From a checkpoint of a small transformer trained on Wikipedia.
Architecture: biases, untied embeddings.
Training: 460M tokens, 3508 steps.
Each number is 128 + 32 x the weight over its row's rms, rounded and kept within 0 to 255. Layers, rows and columns count from 0. The size above them is the row's rms in percent of the matrix's.

# layer 8 MLP down (transposed), 768x256, rms 0.0605, rows 615-649, columns 192-255
size [100  86 103 104  97 102  95  97 105  96 100  96  97  96  99 110  94 103  97  96 102  91 104  98 102 105 102 101 105 104  91 101 106  93  96]
[[122 170 128 174  41  71 117  99 144 107  90 148 109 157 142 115 108 127 132 204 160 144 153 124  69 123 135 168 154 162 140 166 160 158 110 149 139 110 118  80 145 153 160 113 123 145 114 127  76  91 124  91 133 146  98 126  40 103 110 100 160 143 153  58]
 [178 178 141 148 166 104 129 130 153  71 112 104 155 163 112  97 112 134 133  67   9  88 151 169 200 161 112  53 146 130 152 116 157 111  85  62  93 113 152 172  97 137  89 111 150 183  81 173 113  62 142 165 127 181 173  79  57 134 140  71 107 137 136 120]
 [ 69  57  50  98 138 147 168 129 115  52  89 105 138 144 108 132 105 171 105 133 125 153 132 135  83 130 114 124 116 168  75  73 166 141 100 158 114  66 145 164 195 152 166 103 118 116 123  95  92 111 170 144  58 130 121 145 142 115  99  78 148 112 113 100]
 [ 97 145 109  90  61 184 168  77 102  97 114 140 137 131 132 115 104 213 137 196  68 151  83 150  84 121 111  82  94 149 124  83 113 130 163 127 149 124 121 140 109 144 163 116 159 195  91 137 127 178 154 128 130 132  66 157 152 122 145  63  93 109 149  76]
 [155  73  59 107 136  72 139  84  81 135 179 137 120 125  97 108 124 135 148 109 101  67 113  63 172 133 127  83 136  90 141  96 151 124 135 168 129 111 140 113 104 113 105 137 182 139 141 186  79 126 130 111 108 183 173 122 131 122 101 193  90 171 184 137]
 [ 83 135 128 121 181 117 137  93 132 126 118 111  77 156 166 134 126 126 159  78  96  72 138 117 161 166 107 130 120  84 213 112 106 142 122 100 122 125  95 114 128 133 127 158 139 161  86 162 131 118 198 134 131 117 160 107  83 116 119 102 104 109 186 102]
 [136 162 121 128  89  57 153 129 170 123 131 143 112  71  84 136  92 109 132 135 135 103 147 166 134 112 145 149 171 152  96 139 140  77 114 130 110 106 126 126 171 154 144 142 112 170 165 146 132 167  57 159 116 205 128 133 184 114 140 101 150 110 122 178]
 [ 77 166 154  75 106 156 166 177 175 147 122  49 131 160 130 100  44 147 163  57 107 134 158 116 112 108 156 102 150 152 106 119 139 165  65 111 128 155 152  86 149 124  78 127 183 143 102 123 164 164 132 132  71  86 163 103 133 102 158 120  62 145 117 165]
 [133 153 134 140 117 170 139  64 119 123 137 165 149 118 126 163 164 159 142 111 187 181 115 181 158 144 124 132 135 116 127 161 132 122 115  84 148  99 124 135 111  48  79 121 126 150  92 133 121 175 154  97  57 120 168 155 122 142 126 109  21 126 107 155]
 [137  97 110 141 118 164 116 130 108  84  98 174 145 114 120 122 135 130  98 133 137 117 137 194 142 109 185 116 132  93 131 124  75 141 117 109 138 186 172 140 125 117 200 126 110 137 169 127  73 104 143 122 127  93 119 114 183 177 152  98  65  80 117 147]
 [123 108 132  65  74 106 130 143 131 141 156 123 122 146  85 130 173  59  59 127 187 109 133 132 171  56  97 135 132 108 164 163 122 111 140 109 153  99 103  98 127  97  98 118 152 175 129  82  93 176  44 114  60 135  65 125 174 167 179 165 115  82 100 110]
 [156 161 132 136 120 151 159 112 171 128 185 116 137 157 158 104 148 106 170 140 114 175  84 122 128 135 142 110 116 106 110 149 141 160 134  88 110 111 136 123 161  85 140 178 156 223 121 159 134  82  40  79 157  94 128 185 171 110 129 112 147 128 125 135]
 [180 141 144 148 140 191  86 159 180  79  85 109 135 167 158 174 186 143 101  99 140 119 193  78 146 179 146  94 165 115 139 120  70  89 131  93 102 140  92 106  73  96 141 149 131  86 141 174 186  92 100 166 108  68  95 132 145 141 152 142  97 155 132 148]
 [186 154 118 111 101 177 111 122 147 116 135 132 108 131 198 127 110 138 105 131 112 116  51 122 126 134 119  95 130  92 152 189 114 118 145 154  86 117  95 129 164 127 152 159 157 164 155 106  90 143 145 133  83 148 162 156 118 114 128  82 181  56 140 124]
 [153 146 158 146 124  74 122 121  84 180 144 135 146 153 146 127 104 164  95 143 102 133 115 130 138 115 114  78 120 141 157 127 169 172 192 149  94  96 141  82  76 181 165 197 120 139 207 159  71 146 166 170  74 122  60 175 137 177 171 147 139  88 136 174]
 [121 139 148 136  69 128 167 151 114 131 139 157 125  95 125 110 175 118  91  97 156 155  85  97 108 188 146  64 133 142 160 108 125 180 113 168 122 100 148 133 133 155  82  66 117 142 109 133 157 140 129 137 120 134  84 143  81 157 108 139 176  57 137 146]
 [160 126  96 149 189  84 150 133 123  75 134 103 125 120 109 122 133  94  69 174 105 158  49 117 161 142 154 103 157 158 142  67 121 121 117  97 153  92 181 113 156  93 138 138 112 132 146 125 107  82 133 170 117  94 119  62 198 137  81 122 135  54 171 156]
 [108 176 156 111 139 121 106 117 182 122 105 140 195  92 166  97 106 112 149 169 126 108 136 184 131 169  97 122 161  42 123 124  99 120 135  93 141 116 146 133 142  61 120 126 125 162 142 185  91 178 114 144 125  60 111 134  73  80 149 149 116 111  86 135]
 [123  92 163 144  86 112 185 123 124 126 140 168 184 124 108 138 148 132 129 163 136 172 138 192 155 109  96  96 153 121 174  98 146 130 143 124 103 147 163  82 163 208 117 127 135 176 128 161 130 148 109 136 182  85 186 138 118 124 142 106 147 157 109 174]
 [108 148 110 159  98  80 135  87 143 142 141 113 238 131 148 103  91 100 175 140 159 128 136 135 170 104 102 148 136 171 114 111  95  59 136 142 171 136 145 164 132 143 115 107 163 127  87 227 179 141 174 152 124  91 161 137 194 161 181 171 130 112 126 116]
 [110 138 130 121 106 103 197 111  83 160  93  66 135  87 125 169 111 111 119 118 154 152 156 109  93 122 117 159 143  91 164 138 174 131 171 166 137 142 164 115 140 154  41 109 101  62 176 114 148  95 115 120  46 161 101 170  54 116 112 131 123  55 128 143]
 [114 137 130 128 156 113 141 149 142 141 137  84  90 136 111 157 125 147 195  87 183 112 127 193  98 152  62 121 112 175 119 114 132 119 164 185 106  92 161  92 107 152 105  72 131 110 130 132  93  91 133  79 153 102 147  91 159 125  96 123 184  64  99 170]
 [186 179 148 107  64 104 122 148  80 175 114  88 143 154  96 160 113 130 115 117 100 120  67 156 115 141 163 134 134 126 160 182 179 131 145  98 120 115 108  96 105 177 115 137 170 150 113  90 152 188 106 142 135 130 152 178  39 168 103  63 140 141 154 180]
 [135 108 155  87 131 129  61  59 120 131 105 142 135 158 117 112 177 131 152 171 109 122  46 108 173 160 124 140 121 111 131 178 114 139 167 165 121 105 123 104 155 133 135 195 157 129 140 123 135 112 140 145 104  87 132 133 117 112 151 144  88 100 166 177]
 [182 182 142 144 126  57 122 164 163 147  88 127 165  80  90 100 142 117 156  96  92 152 227  92 108 200 186 133 142 132 130 116 106 143 173  66 122 112 117 108 128 153  94 138 159 154 114 134 203 151 148 133 140 121 132 155 158 113 107 119 175 168 155 108]
 [122 111 129 120 138 185 103 152 151 106 109 105 143 112 218 132 147 122 122 150 136 122 152 133 155 131 170  61 128 182 154 156 134 150 125  96 129 106 127 128 178  92 106 144 169  73 182 187 122  63 143 108 101  58 146 184 102 124 131 129  87 118 125  96]
 [123 126 141 132 142  93 114  88  86 154  70 145 146  55 123 156 125 171 106 118 145 133 111 134 172 162 158 120 109 163 137 168 124 153 112 158  95 188 143 143  99 135 131 148 130 162 104 126 154  86 131 133 192 111  93 112  93  57 118 136  65 155  93 173]
 [115 141  91 153 141 105  77 102 220 198  98  95 136 154 145 123 147 163 140 139 168 102 175  90 140 144 176 134 126 134 103 134 126 141 148 172 141 126 165 129 145  85 126 117 105 170  94 109 118 134 129 172 151 170 134 130 142 133 110  85 182  88 135  81]
 [107 140 130 166 118 166 160 139 119 113 144  77  95 130 179  96 233 144 143 119 124 109 186  85 107 113 109 124 113 138 103 126 126 167  97 155 149 126 118 140 126 116 147 138 111 122 107 177 127 119 125  89 153 167 125 127 131 108 103 167 139 226 116 110]
 [145  90 177 108 105  88 168 122  98 182 116 128  71 177 114 160 104 148 130 162 131 163  96  89 140 141 152 126  83 161 152 134  84 111 142 140 168 137 100 164 151 172  97 186 123 107 101 166 150 140 135 180  51  70 130 121 136 198 136 116 118  73 119 128]
 [ 88  88 152 135 127 115 103 175 141  86  94 141 116 143  91 121 141  80 108  81 133 140 126 111 109  32 145  96  98 103 129 149 108 112  83 146 129 107  80 142 166 158  98  94 164 133 153 150 105  98 109 161 144 158 156 122 141 156 172 179 128 114 175 139]
 [122 151 141 160  85 115 147  89  78 124 118 131 122 155 147 127 176 135 102 120  75  98 103  97 100 148 190 174 147 151 100 124 108 126 124 136 156 145 178 159 131 112 111  90 100 124 126 148 168  84 154 112 204 156 111 121  43  98  61 183 113 172 126 123]
 [172 129 121 119 111 155  99 133 152 120 129 159 178 100  98 142  77 146 141 141 110 135 131 108 134 172 156  62 142 107 126  74 149 128  99  81 147 107 121 151 106 150 202 160 125 138 111 154 175 147 143 132 150 132  63 127  89 110 162 159 105 101 119 165]
 [120 108 149 142 165 174 100 145 187 127 105 133 145 120 142 129 133 129 166 150  98  79 177 202 129  84 135 111 182 102 146 101  80  99 150 138 124 128  94 138 100  87 164 117 179  95 132 139 131  92 144  95  98  66 101  65  99 119 179 100 121 165 122  83]
 [130 112 132  71 107 138 137 126 112  96  62 144 116  59 144  97 157 156 166 172 106 110 150 125 126  98 168 142  77 109  74 179 167 103 106 100 107 115  79 154  90 184 125 157 152  60  98  94 131 106  90 199 129 140 114 150 148 126 165 203 132 190 139 114]]
# layer 8 MLP gate, 768x256, rms 0.0646, rows 616-650, columns 192-255
size [ 91  95 101  94 102 101 103  99  97 102  96 102  94  98 103  98 106 102  98 103  95 103  93 105 105 102 103 100 103 102 101 103  94 100 104]
[[125 117 132 110 135 164 157 112 138 157 129 136 160 126 154 126 128 144 147  63 100 132 120 178 161 167 112 145 102 111 127 126 128  89 128 149 139  61  83 114  94 107 148 195  95 138 111 160 134 186 133 162 123 168 129 142 112  53 144 190 137 182 185 144]
 [108 120 153 117 138 142 153 107  89 147  72 143 115 115  66 109  90 121 159 140  91 152 170 169 161 126 147 177 198 135 124  82 162 147 121  82 161  65 113 131 132  90 143 117  97 131 128 109 128 122 120 134 201 128 136 119 165 147 141 118 127 118 156 140]
 [136 163 126 144 118 151 181 100  55 102 106 140  49 130 188  93 164  95 129 130 140 148 115 162 118 127  88  91 139 125 167 170 114 151  99 160 150 174 123  81  60  93 100 183  93  86 113 155 161 113 142 183 151 139  89 133 143 143 199 142 134 169 160 117]
 [132  81  92  75  77 174  98 115 152 173 126 120 122 119 104  83 128 226 134 104 146 105 140  91 110  75  98 117 107 122 102  87 165 186 117 120 145 141 128  98 112 115 203 117 106 151 145 168 168 173 116 149  78 128 138 152  68 159 116 121  52 102 150 114]
 [124 145 151 157 182 132 149 128 118  73 136 186 147 128 176 165  98 146 117 142 165  62 130  95 146 164 193 139 110  91  97 146 106 163 169 173 143 195  52 161 119 102 156 186 158  70 103 104 169  85 133 126 145 152 194 212 145 104 125 144 120 126  84 102]
 [118 170 132  75 141 124 146 117  60  93 109 144 153 139  93 144 133 133 199 131 131  68 189  77 103  87 153 120 147 112 114 175 189 151  66 129 200  81  91 108 121 150 168 162 168  98 105 132 141 116 111 138 148 123 122 116 112 140 149 159 123 138 154  97]
 [116 136 116 139 162 110 135 159 104 104 134 144 106 132 120 144 123 118 168  82 150 107 150 172  87 115 109 105 138 105  77 130 117 104  96 169 147 159 167 117 155 205  75 110 116 104  96 159 135 136 159 165 107 112 110 126 134 123 123 126 167 111 121 185]
 [104 138 191 130  89 118 150 100 132 140 161 179 126 156  91  65 116 114  96 126 158  98 154 152 153 179 154 120 115 119 129  85 131 114 133 215  63 156 172 122 178 152 123 113 155 149  30 132 137 104 177 115 144 178 152  87 127 149 219 122 125  73 139 156]
 [104 156 138 140 147 100 146 108 117 133 121 146 176 122  94 180  58 119 103 165  86 231 194 132 145  81  92 185  77  97 132 138 108 142  63 125 112 171  95 112 156 105 152 110 141 124 144  90 146 126 114 150 127  93 142 130 159 160 181 113 116 107 195 133]
 [144 120 109  87 158 148 135 136 117 142 166 162 116  66  97  76 117 160 154 169 119 102 151 122 120  91 137 116  93 143 112 156 134 135 122 141  79 109 150 114 102 150 152 164  94 210 107 104 123 153 118 137 121 100  89 102 122 122 125 135 164 173 189  78]
 [ 91 212 113 152 186 132 213 139 161 145 129 115 112 134 150  84 129  61 185 156 113 144 121 110 151 102 139 150 199  84  95 115 127 108 135 123 167 118 166  86 126 130 146 154 154 126 111 159 161 133 115 114 140 182 140 151  86 115 163 121  92 156 130 167]
 [138 165 117  60 182  97 153 102 129  96 114 174  94 109 121 153  94  94 138  75 117 139 153 108 192 139  67 125 134 163  87 148 137  92 118 156 149 109 131 151 174 115 161  96  25 165  61 113 107 135 158 147  80 116 190 106 112 173  75 141  77 168 135 133]
 [191 103 149 174  86 186 110  97  90 115 147 130 158 124 223 143 124 158 105 102 106 129  56 144 156 172  96 101 140  60 117 130  96  95 120 121 131 144 138 187 159 163  63 199 165  98  91 157 117 151 167 147 112 134  99 152 102 150 128 155 156 176 147 142]
 [ 81 128 113 121 103 151 122  89 152 164  85 119  82 140 104 135 116 161 144 111 147 159 110 132 112 149 101  75 118 134 124 174 130 106 131 156 145 113 123 142 119 162 119 112 194 103 126 160 110 141  83 124 125 127 105 170 199  28  97 123 147 158  96 109]
 [ 83 140 156 154 109 107  95 123 142 127 107 120  92 131 116 132 125  53 146 143 110 106 147 116 115 150 146  88 120 164 118 104 108 103 123 108 123 134 137 152 162 203 115 149 162 107  81 123 134 110  99 176  74 131  92 153 141  90 126  99 122 110 146 126]
 [123 172 108 165 163 120  76 152 151  93 112 174 104 106 111 141 150  98 100 171  98 154 141 117 179  89 126 116 144 157 151 106 127 177 144 144 177 160 136 141 183 131 131 177 123 119 127 125 150  52 106 123 157 162 133 130 110  84 126 131 110 133 106 119]
 [ 95 149  95  83 130 142 131 149 194 118 126  60 137 109 199 105 155 175  47 132 167 146 199 127 115 145 171 147 143  97 123  88 144  36 144 155 122 136  77 178 169 132 121 132 123 109 187 207 108 147 173 132  90  82 153 165 133 130 115 122  76  88 120  96]
 [128 121 147 143 128 170 147 147 138  98 114 148  84 107 117 114  81 165 135 183 148 195 157 127 185 153 106 125 103 116 127 151  72 143 155 124 124 114 124 127  97 119 123  83 151 163 156  87 139  97 163 149 154  81 132 112 135  79 110 183 162 127 134 146]
 [151 128 109 138 112 139 129 122  87 149 186 116 139 115 165 111 117 142 140 111 144 125 195  99  59 170 165 241  93  99 149  92  77 175 125 134 153 124 118  67 178  68 123 126 147 160 103 125 154 185 117  94 107 100 143 101 169 106 116 144 102 165 153 138]
 [123 162 133 125 125 116 159 106 107 109 124 114 117 178 136 142 169 122 120 112  83 148 177 235 174 126 145 112 149 137 123 128 136  77 160 124 125 147 108  84 186 128 134 114 150 135  48 154 144 100 140 121 158  88 183 137  82 137 133  74 152 122 108 135]
 [153 131 162 128 136 110 149  40 163 137 144 126 183 129 121 123 119  76 125 150  68 128 131 116 174  72 167 134 138  71 158 106  73 142 140  91 169 106  92 119 205  85 109 200 112 109  86 139 125 144 140 139  75 117  94 180 141 146 146  89  94 175 131  60]
 [173 136 123 116  94 148 110 166 126 151  97  90  99 175 144 158  81 147 134 165 138 138  77 120 163  80  66 130 165 187 139 100 146 125 143  87 185  78 102 126 122  61 135 106 129 120 138 118  59  88 165 129  79 155  79 150 109  99 186 135 153 127 112  84]
 [140 114 138  73  87  80 141 144 150 157 109 117 112 192 149 109  62 136  96 105 163 172 103 120 108 118 123 162 127 175 102  53 168 107 126  59 191 154 143 151 135 149 137 146 120 130 101 124 153 111 114 182 131 127 139 134 162 134 108 104 105 170 102 136]
 [153 135 136  61  82 137 179 186 132 112  98 160 136 149 107 141 110 152 140  70 135 147 156  89 134 168 108 161 138 231 105 112  97 136 141  72 146 128  82 153 112 145 102 110 108 159 107 165 158 166 172 186 130  94 118 185 146  75  92 136 121 150 169 178]
 [144 135 100 102 154 155 147 153 145 142 143 151  64 201 125 134 158 146 131 171 175 173 121 100 179 145 104 120 115 141  14 136  88 159 105 119 110  73  81  83 169 149 130 165  98 216 153 105  96 134 153 149 102 100 122 180 157 165 129 132 125 132 175  85]
 [149 107 101  92 129 170 114 173 120 118 103 106 155 136 158 133 152 101  93  86 143 117 147  75  82 108  92 114 100  63 139 176 148  91 175 110 103  60 157 113 110 110 119 170  43  81 100  89 161 166 206 110  99  86 144 114 124 120 131 151  89 181 113 130]
 [152 154  96  97 169 114 145  91 162 111 123 131 105 185  97 117 100 110 109  87 125 160 105 123 140  94 163 143 132 223 146  75 174 171 144 166 156 148 192  97 128  98 138 118 130 141 118 102 131 180 175 137 123 214 132  62 146 156 107 148 103 154 109 113]
 [150 173 177 108  87 141  91 174 112  92 112 144 160 115 190 106  79 124  96  91 152  81 159 147 115 143 121 125 129 121 119 174 134 101 109 164 115 156  98  72 155  60 179 116 120 182 161 179 121  61 131 103 116 199 161 182 116  91 104 170 175 154 126 105]
 [145 156 116 126 157 118 122 139  91 117 186 135 147  59 137  41 144  98 113 144 141 136  90 112 138 163  83  67  79 154 135 137 129 106 176  81 166 148 144  95  87 123 165 119  78 146 144  93 118 115  80 102 106 104 108 137 158  98 151 107 126 171 170 138]
 [124 155 143 127  99 135 142 172 192 166  88 143 111  56 196  74 105 137  62 136 119 123 109 190 153 119 153 102 140 196 115  97  91 143 154 125 103  72  98 158 111 111 116 111 154 162 142  30 126 115  75 148 154 170 129 138 123 124 170 152 148 135 148 144]
 [ 95 159 131  98 112 124 147 203 143 170 104 125 164 143  88 122 160  74 142  91 120 117  72 186 162  53 145  86 156 117  64 111 113 180 117 133 150 145 166 117 116 186 126 112 121 139 159 108 141 122 106 139 113 122  98 199 134 136 175 147 183 138 127 175]
 [123 125 107 174 109 163 110  72 159 124 102 137 143 115 130 126 159 125 128 116  99 146  75 142 134 141  75 212 156 113 145 140 128 122 154 130 127 154 131 175 117 171 144 159 144 131 138 138 197 180 124 142  93 148 162  92 130 126 166 110  91 151 162 132]
 [ 75 165 144 133 149 101 117 103 148  89 130  55 102  79  51 191 175 122 164  77 137 118 113 111 115  89 104 140 131  99 117 126 158 162  96 193 156 133 114 130 207 110 167 210  90 150 185 109 127 157 136 153 162 192 153 105 193 156 140  97  99  99 154 108]
 [170 123 172 106 104 110 131 146 103  76 178 108 185  89 168 160 164 107 170 145  81 168 161  60 138 124  69 107 164 107 188 170 138 129  89  84 173 105 116  96 115 131 141 120 111 166 162 136 128 134  64 121 103 131  84 170 100  92 155 130 125 136 144 156]
 [157 106 155 136 148 128 132 168 155 158 121 120  79 151 107  79  65  33 162 135 143 139  83 131 176 126 148 131  99 117  78 183 112 134 139 108 141 185 160  84  62  83 144 157 140 134 110 130 121 100 155 139 142 178 150 211 126  80 146 119 167 112 170 103]]
# layer 8 MLP up, 768x256, rms 0.0672, rows 616-650, columns 192-255
size [ 84 108 104  99  97 106  99 106  93  99  94  98  93 100 109  95 103 106  92 101 102 107  96 102 104 105 101 100 102 103  97 102  93  93 106]
[[137 128 125 112 109 161  76 147 135 178 161 147  79  86  94 132  77 161 113 161 175 159 109 110 131 123 127 187 150 140 149  86 133  72 135 173 130 181 133  93 153  94 206  99 107 110  92  99 119 156 109 107 153 100 105 150 116 100  99 160 150  83 104 133]
 [133 103 124 138 180 120 198 129  82 115 196 114 108 134 108 175 101 157 178 175  94 147 162 100 137 125 136 139  97  87  49 148 224  91 179 104 176 130 116 160 149 133 190 136 146 200 130 134 130 120  70 146  81  78 125  91 145 145 172 136 157  72 155 170]
 [124 113 110 156 154  86 142 165 164 103  84 144 139 103 156  83 164 141 128 140 172 100  63 128 160 100 158  79 167 109 130  90 118  95 157  46 136 108 113 159 181 136 102 127 106 183 141  93  63 109 120 183  85 147 197 156 163  98 117 109  99 101 138 108]
 [155 145 107 142  95 111  82 144 126  85 129 182  78  69 176 144 123 105 152 158 165 163 139 111 107 109 138 139  90 160 113 201  64 123 109 107 102 161 118 159 114  98  99 140  52 126 123 149 160 138  95 176  77  99 162 112 137 150  87 129 129 113 127 124]
 [156  81 106 165  97 101 141 174 184 113 117 135 173 121 153 109 167 149 142 201 103 116 133 134 129 149  90 151 117 157 119  85 144 106 134 186 108 152 104 122 161 192 113 169  96 161 122  86 155 174  86 161 125 170 158  89 134 137 123 160 133 102 148  90]
 [149 130 112 100 118 119  78 138  79 141  41 153 118 130 103 136 114 122 198 141 153 107 182  98 168 136 168  82 135 159 154 103 129 171 133 172 116 239 150 118 111 121 102 145 129 181 148 121 134  62 174 152 112  72  80 183 212 105 117 139  33 128 103 133]
 [149 128 151 144 144  51 122 136 141 178 161 129 153 165 133  79 140 153 148 191  81 150 123 105 166 168 133 109 121 125 123 124 133 177  65 103  61 105 153 151 167  42 144 158  69 147 121  86 158 133 108 104 109 153 196 182 130 147  60 151 138 122 155  95]
 [131 109 158 158 115 102 114  96 120 139 141 172 134 140 166 115 110 123  85 126 105 116 110 103 157 133 104 128  79 134 132 161  76 188 137 128 146 127 104 129 145 137  93  68 145 127 255 164 165 149 128  83 137  93 134  93  95 116  15  84 131 103 124 169]
 [147 185 152 159 162 147  89 162  60 130 137 120  92 151 120  90  97  74  59 120 124 126 117 101 136 118 143 154 106 158 102  90 143 139 156 115 160 108 101 129  95  81 149  84  96 143 143 144 178  73 110 111 126 142  97 133 164  42 117 141 173 184  88 112]
 [139 149  65 110  43 134  67  93 103  90  79 119 125 106 123 135  88 169 164 126 114 119  81 182 139 139 112 155 119 153 123  69 108 100 146 162 147  67 106 118  97 155 116 155 169 161 141 208 124 138 154 173 150 125 137  97 118 127  96  66 143 150 106  96]
 [ 95 130 132 113 146  66 100 152  69 124 103 156 115  89 120 187 117 153 140 118 145  88 121 117 117  92 130 113 172 131 193 133 134 152 125 151 162 197 116 179  93 102 100 141 153  62  95  92 131 140 143  86 184 200 156 134 132 103 110 130  82 130 161 128]
 [157  91 124  97 134  85 202 114 138 107 109 117 192 162 131 134  63 118 140 139 137 122  81 108  66  78 133 108  95 126 127 137 152 110 120 142 149  81 124 123 100 169  87 118 149  84  83  90 117 106 137 152 129 182 193 142 162 177 126 145 141  86 102 120]
 [140 132 179  86 157  77 119  93 129 154 148 123 139 145  49 118 121  90 121  94  45  82 190 167 124  96 153  93 120 118 116 186 135 133  83 184 172 145  91 119 126  86  61  85 143 128  87 145 125  92 166 144 153 156 100 135 152 145 137 186 117  71  27 147]
 [111 146 113 105  67 150 132 101 106 158 105 143  72  92 184 169  85 101 107  97  86 172 110  97  41 132 171 111 129 194 150 128 129 118 128 136 152 189 181 118 133 120 135  56 140  97 117 122 193 122  98 122 172 183  97 142 107  77 100 106  68 124 136 159]
 [108  97 136 196 145 168 113 145 100 122 105 127 145 134 195 140 141 147  94 187 179  83 121 202 125 132 174 140 106 177 204 163 118 125  94 128 149 163 106 142 154 127 126 125 138 178 124 120  97 206 112 167 172 132  94  83 143 121  97 164 107  87 142 199]
 [152  77 134  77 107 164 128  90  92 147  91  93 171 102 110 105  97 124 123  28 110  91 157 144 131 176  67 154 124 108 130 140 118 116 122 152 147 105 131 111 107 153 149 104 126 105 110 160 142 132  85  49 142  66 161 170 119  47 158 141 124 141  84 115]
 [122 146 163  95 116  79  67 145  86 120 122  60 158 104  80 137 129 101 166 109  98 105 166  89 126 132 193 103 106 193  80 107 109 145 148 123 118 123 130 164 152 174 147  96 162 135 127  83 168 139 123 131 123 143  91  79 194 146 128 118 141 128 138  95]
 [121 140 123  91 122 138 120 119 116 152 137 170 184 143 128  95 145 154 194 138 154 138 162 140 152 165 115 109  59 135 121 147 191 134 126 174  89 168 127 167 148  70 200 133  83 135 100 113  94 159 163 155 161 165  94  93 166  61 123 145 148 124  91 124]
 [160 168  77 145 150 189 141 164 151 157 105  97  94  67 148 140 135 192 104 104 124 127 138 132 109 185 106 124 128  93 168 109 135 140 111 116 152 163 170 165 114  98 115 156 115 122 147  70  98 166 135 115  64 152 133 110 135 109 125 161 131 184 125  98]
 [110  63  83 117 158 134 184 166 107 136 174 140  86 101 127 100 121 115  81 147  93 150  97 126 114 148 133  61 147 155 145 189  86 172 139 113 105 152 171 135 155 160 152 193 153  88 146 137 172 193 177 100 184 128 123 144 147 159 148 145 108 134 138 124]
 [106 147 101 135 170  99  77 102 120 106 133 139 134 127 200  95 152  93 120 116 128 121 109  79 138 114 154 167 187 187 147 128  92 114 131 118 123  87 120 136 144 120 122 103  89 115 112 125 171 152  95 141 125 109 160 168 133 156 161 103  97 114  73 133]
 [168  97 120 119 102 154 150  99 122  97 114 135 159 126 158 107 178 216 151 147 106 140  52 109 194 159 106 127 153 226 134 138 137 129  82 120 149 100 173 105 142 125 129  66 153 163 105  81 115 175 124 160 133 157 141 110 123 136 149 167 148 209 170 143]
 [166 134 225 163  82  90 105 109 101 149 149 149 131 129 141 118  81 172 175  93  96 147 215 115 115 149 120 106  86  96 131  89 127 149 181  80 139  92 103  43  78  81 121 149 109 127 129 104 136 132 133 119 131 106 146 186  61 114 108 101 127 119 132 104]
 [115 159  95  77 171 185 164  81 124 161 135 120 127 152 140  86 139 113 130 133 136 129 158 151 133 243  78 116 118 154 157 152 151 149 129 105 102 125 108 137 138 161  88 154 119 159 181 130  82 117 148 111 125 103 106 142 108  87 113 207 143 127 151 153]
 [103 125 155 135 121  97  98 130 165 109 114 130 168 117 119  91 114 146 141 140 129 111 144 127 111 118 158 166 145 115 167 145  94  79 123 160 208 120 180 147 151  94 107 152 102 135 120  81 183 170 152  69 159 136 160 168 136 189 157 100 120 160  49 146]
 [ 81 100  90 130  97  80 165 149 153 164 135 151 131 175  90 102 135 112 131 134 118 125 102 104  99  94 117 169 161  81  83 190  69 101 188 151  63 129 110 144  65  96 128 145 154 143 129  89 162 133 127  71 130 152 130  98 138 180 121  92 132 142 131 121]
 [118 132 118  98  83 165 147  93  17  91 145 148 124  67 129 113 169 104 105 115 101 162 103  63  72 165  87 172 131 157 133  81 101 141 147 112  97 127  85 122 123 152  43 131  95  73 159 119 105 119 115 130 113 127 137  94  85 124 134 117 160 147 127 142]
 [ 97 175 108 124 165 181 170 111 115 157 138 107  96 137 114 104 113 111 164 221 130  73 139 169 155 131 132 136 144  88 135 107 124 117 121 119  91  98 134 157 142 208 146 156 119 141 151  56 102 180 128 107 156 173 118 105 113 125 157 125 144  99 121 215]
 [148  99 132 203  98 113  83 124 145 174 145 101 151 100 160 175 107  51  84 151 116  99 108 101 114 146 111 165 147 165 148 182 153 133 150  94 116 128 153 170 172 127 135 178  97 115 167 127 164 149 145  97 137 144 123 121  81 109  84 152 186 161 126 168]
 [156 176 131 106 196 171  98 120 100 154  99 155 154 125 113  90 118 129 100 158 179 122 116 163 139 172 121 126 115 175 126 176 152 123 109 139 190 140 162 129 131  91 106 198 155 108 126 145 187  98  78 151 107 149  92 201 147 110 106 126 165 150 140 138]
 [159 159 116  67 127 144 129 185 181 136 167 161  96 112 106 167 139 114 131 105 137 178 157  65  41 117 177 174 148 123 104 130 153 121 185 163 174  96 142  99 171 185 139 159 122 137  80 116 153  44  75 108  90 139 180 121 179 124 137 133 104 153 113 107]
 [135 126 162  53 116 139 129  62 130 130 155  61 114 113 177 148  99  88 126 111 173 112 148 101 170 135  90 105 105  74 109 144 138 128 155 158  47 126 129 147 133 113 145 146 122  96 152 110  66 153 138 154 165 168 176 113 123 167 109 155 198 149 140  79]
 [ 82 117 136 139 117 126 101  59  74 151 134 174 126 117 144 120 109 164  88 134 164 112 102 115 169 180  79 119 124 167 142 128 196 103  57 161 147 121 134  83 111  69 127 160 105  94 119 133 156 117 148 136 142 137  80 169  69 176 103 112  91  98 147  94]
 [ 97 115 103 156 165 109  80 184 137 143 180  88  69 126 139 128 166 142 174 139 141 182 108  99 106 104  51 151 163 159 168 104 133 145 103  72 131 138 119 112 143 117 154 146  51 191 157 116 140 130 149  88 103 104 144 114 101 123 119  73  80 128  59  60]
 [ 82 150 147 137 125 132  85 102  68 100  70 134 124 119 163  90 141 123 165 120 129 178  67 115 156 163 160 108 133 116  98 138 116  78 141 176 139 143 142  94 135 153  80 133 123 133  91 145 174 130 130 140 148 109 167 181 146 174 116  99 141  96 139 188]]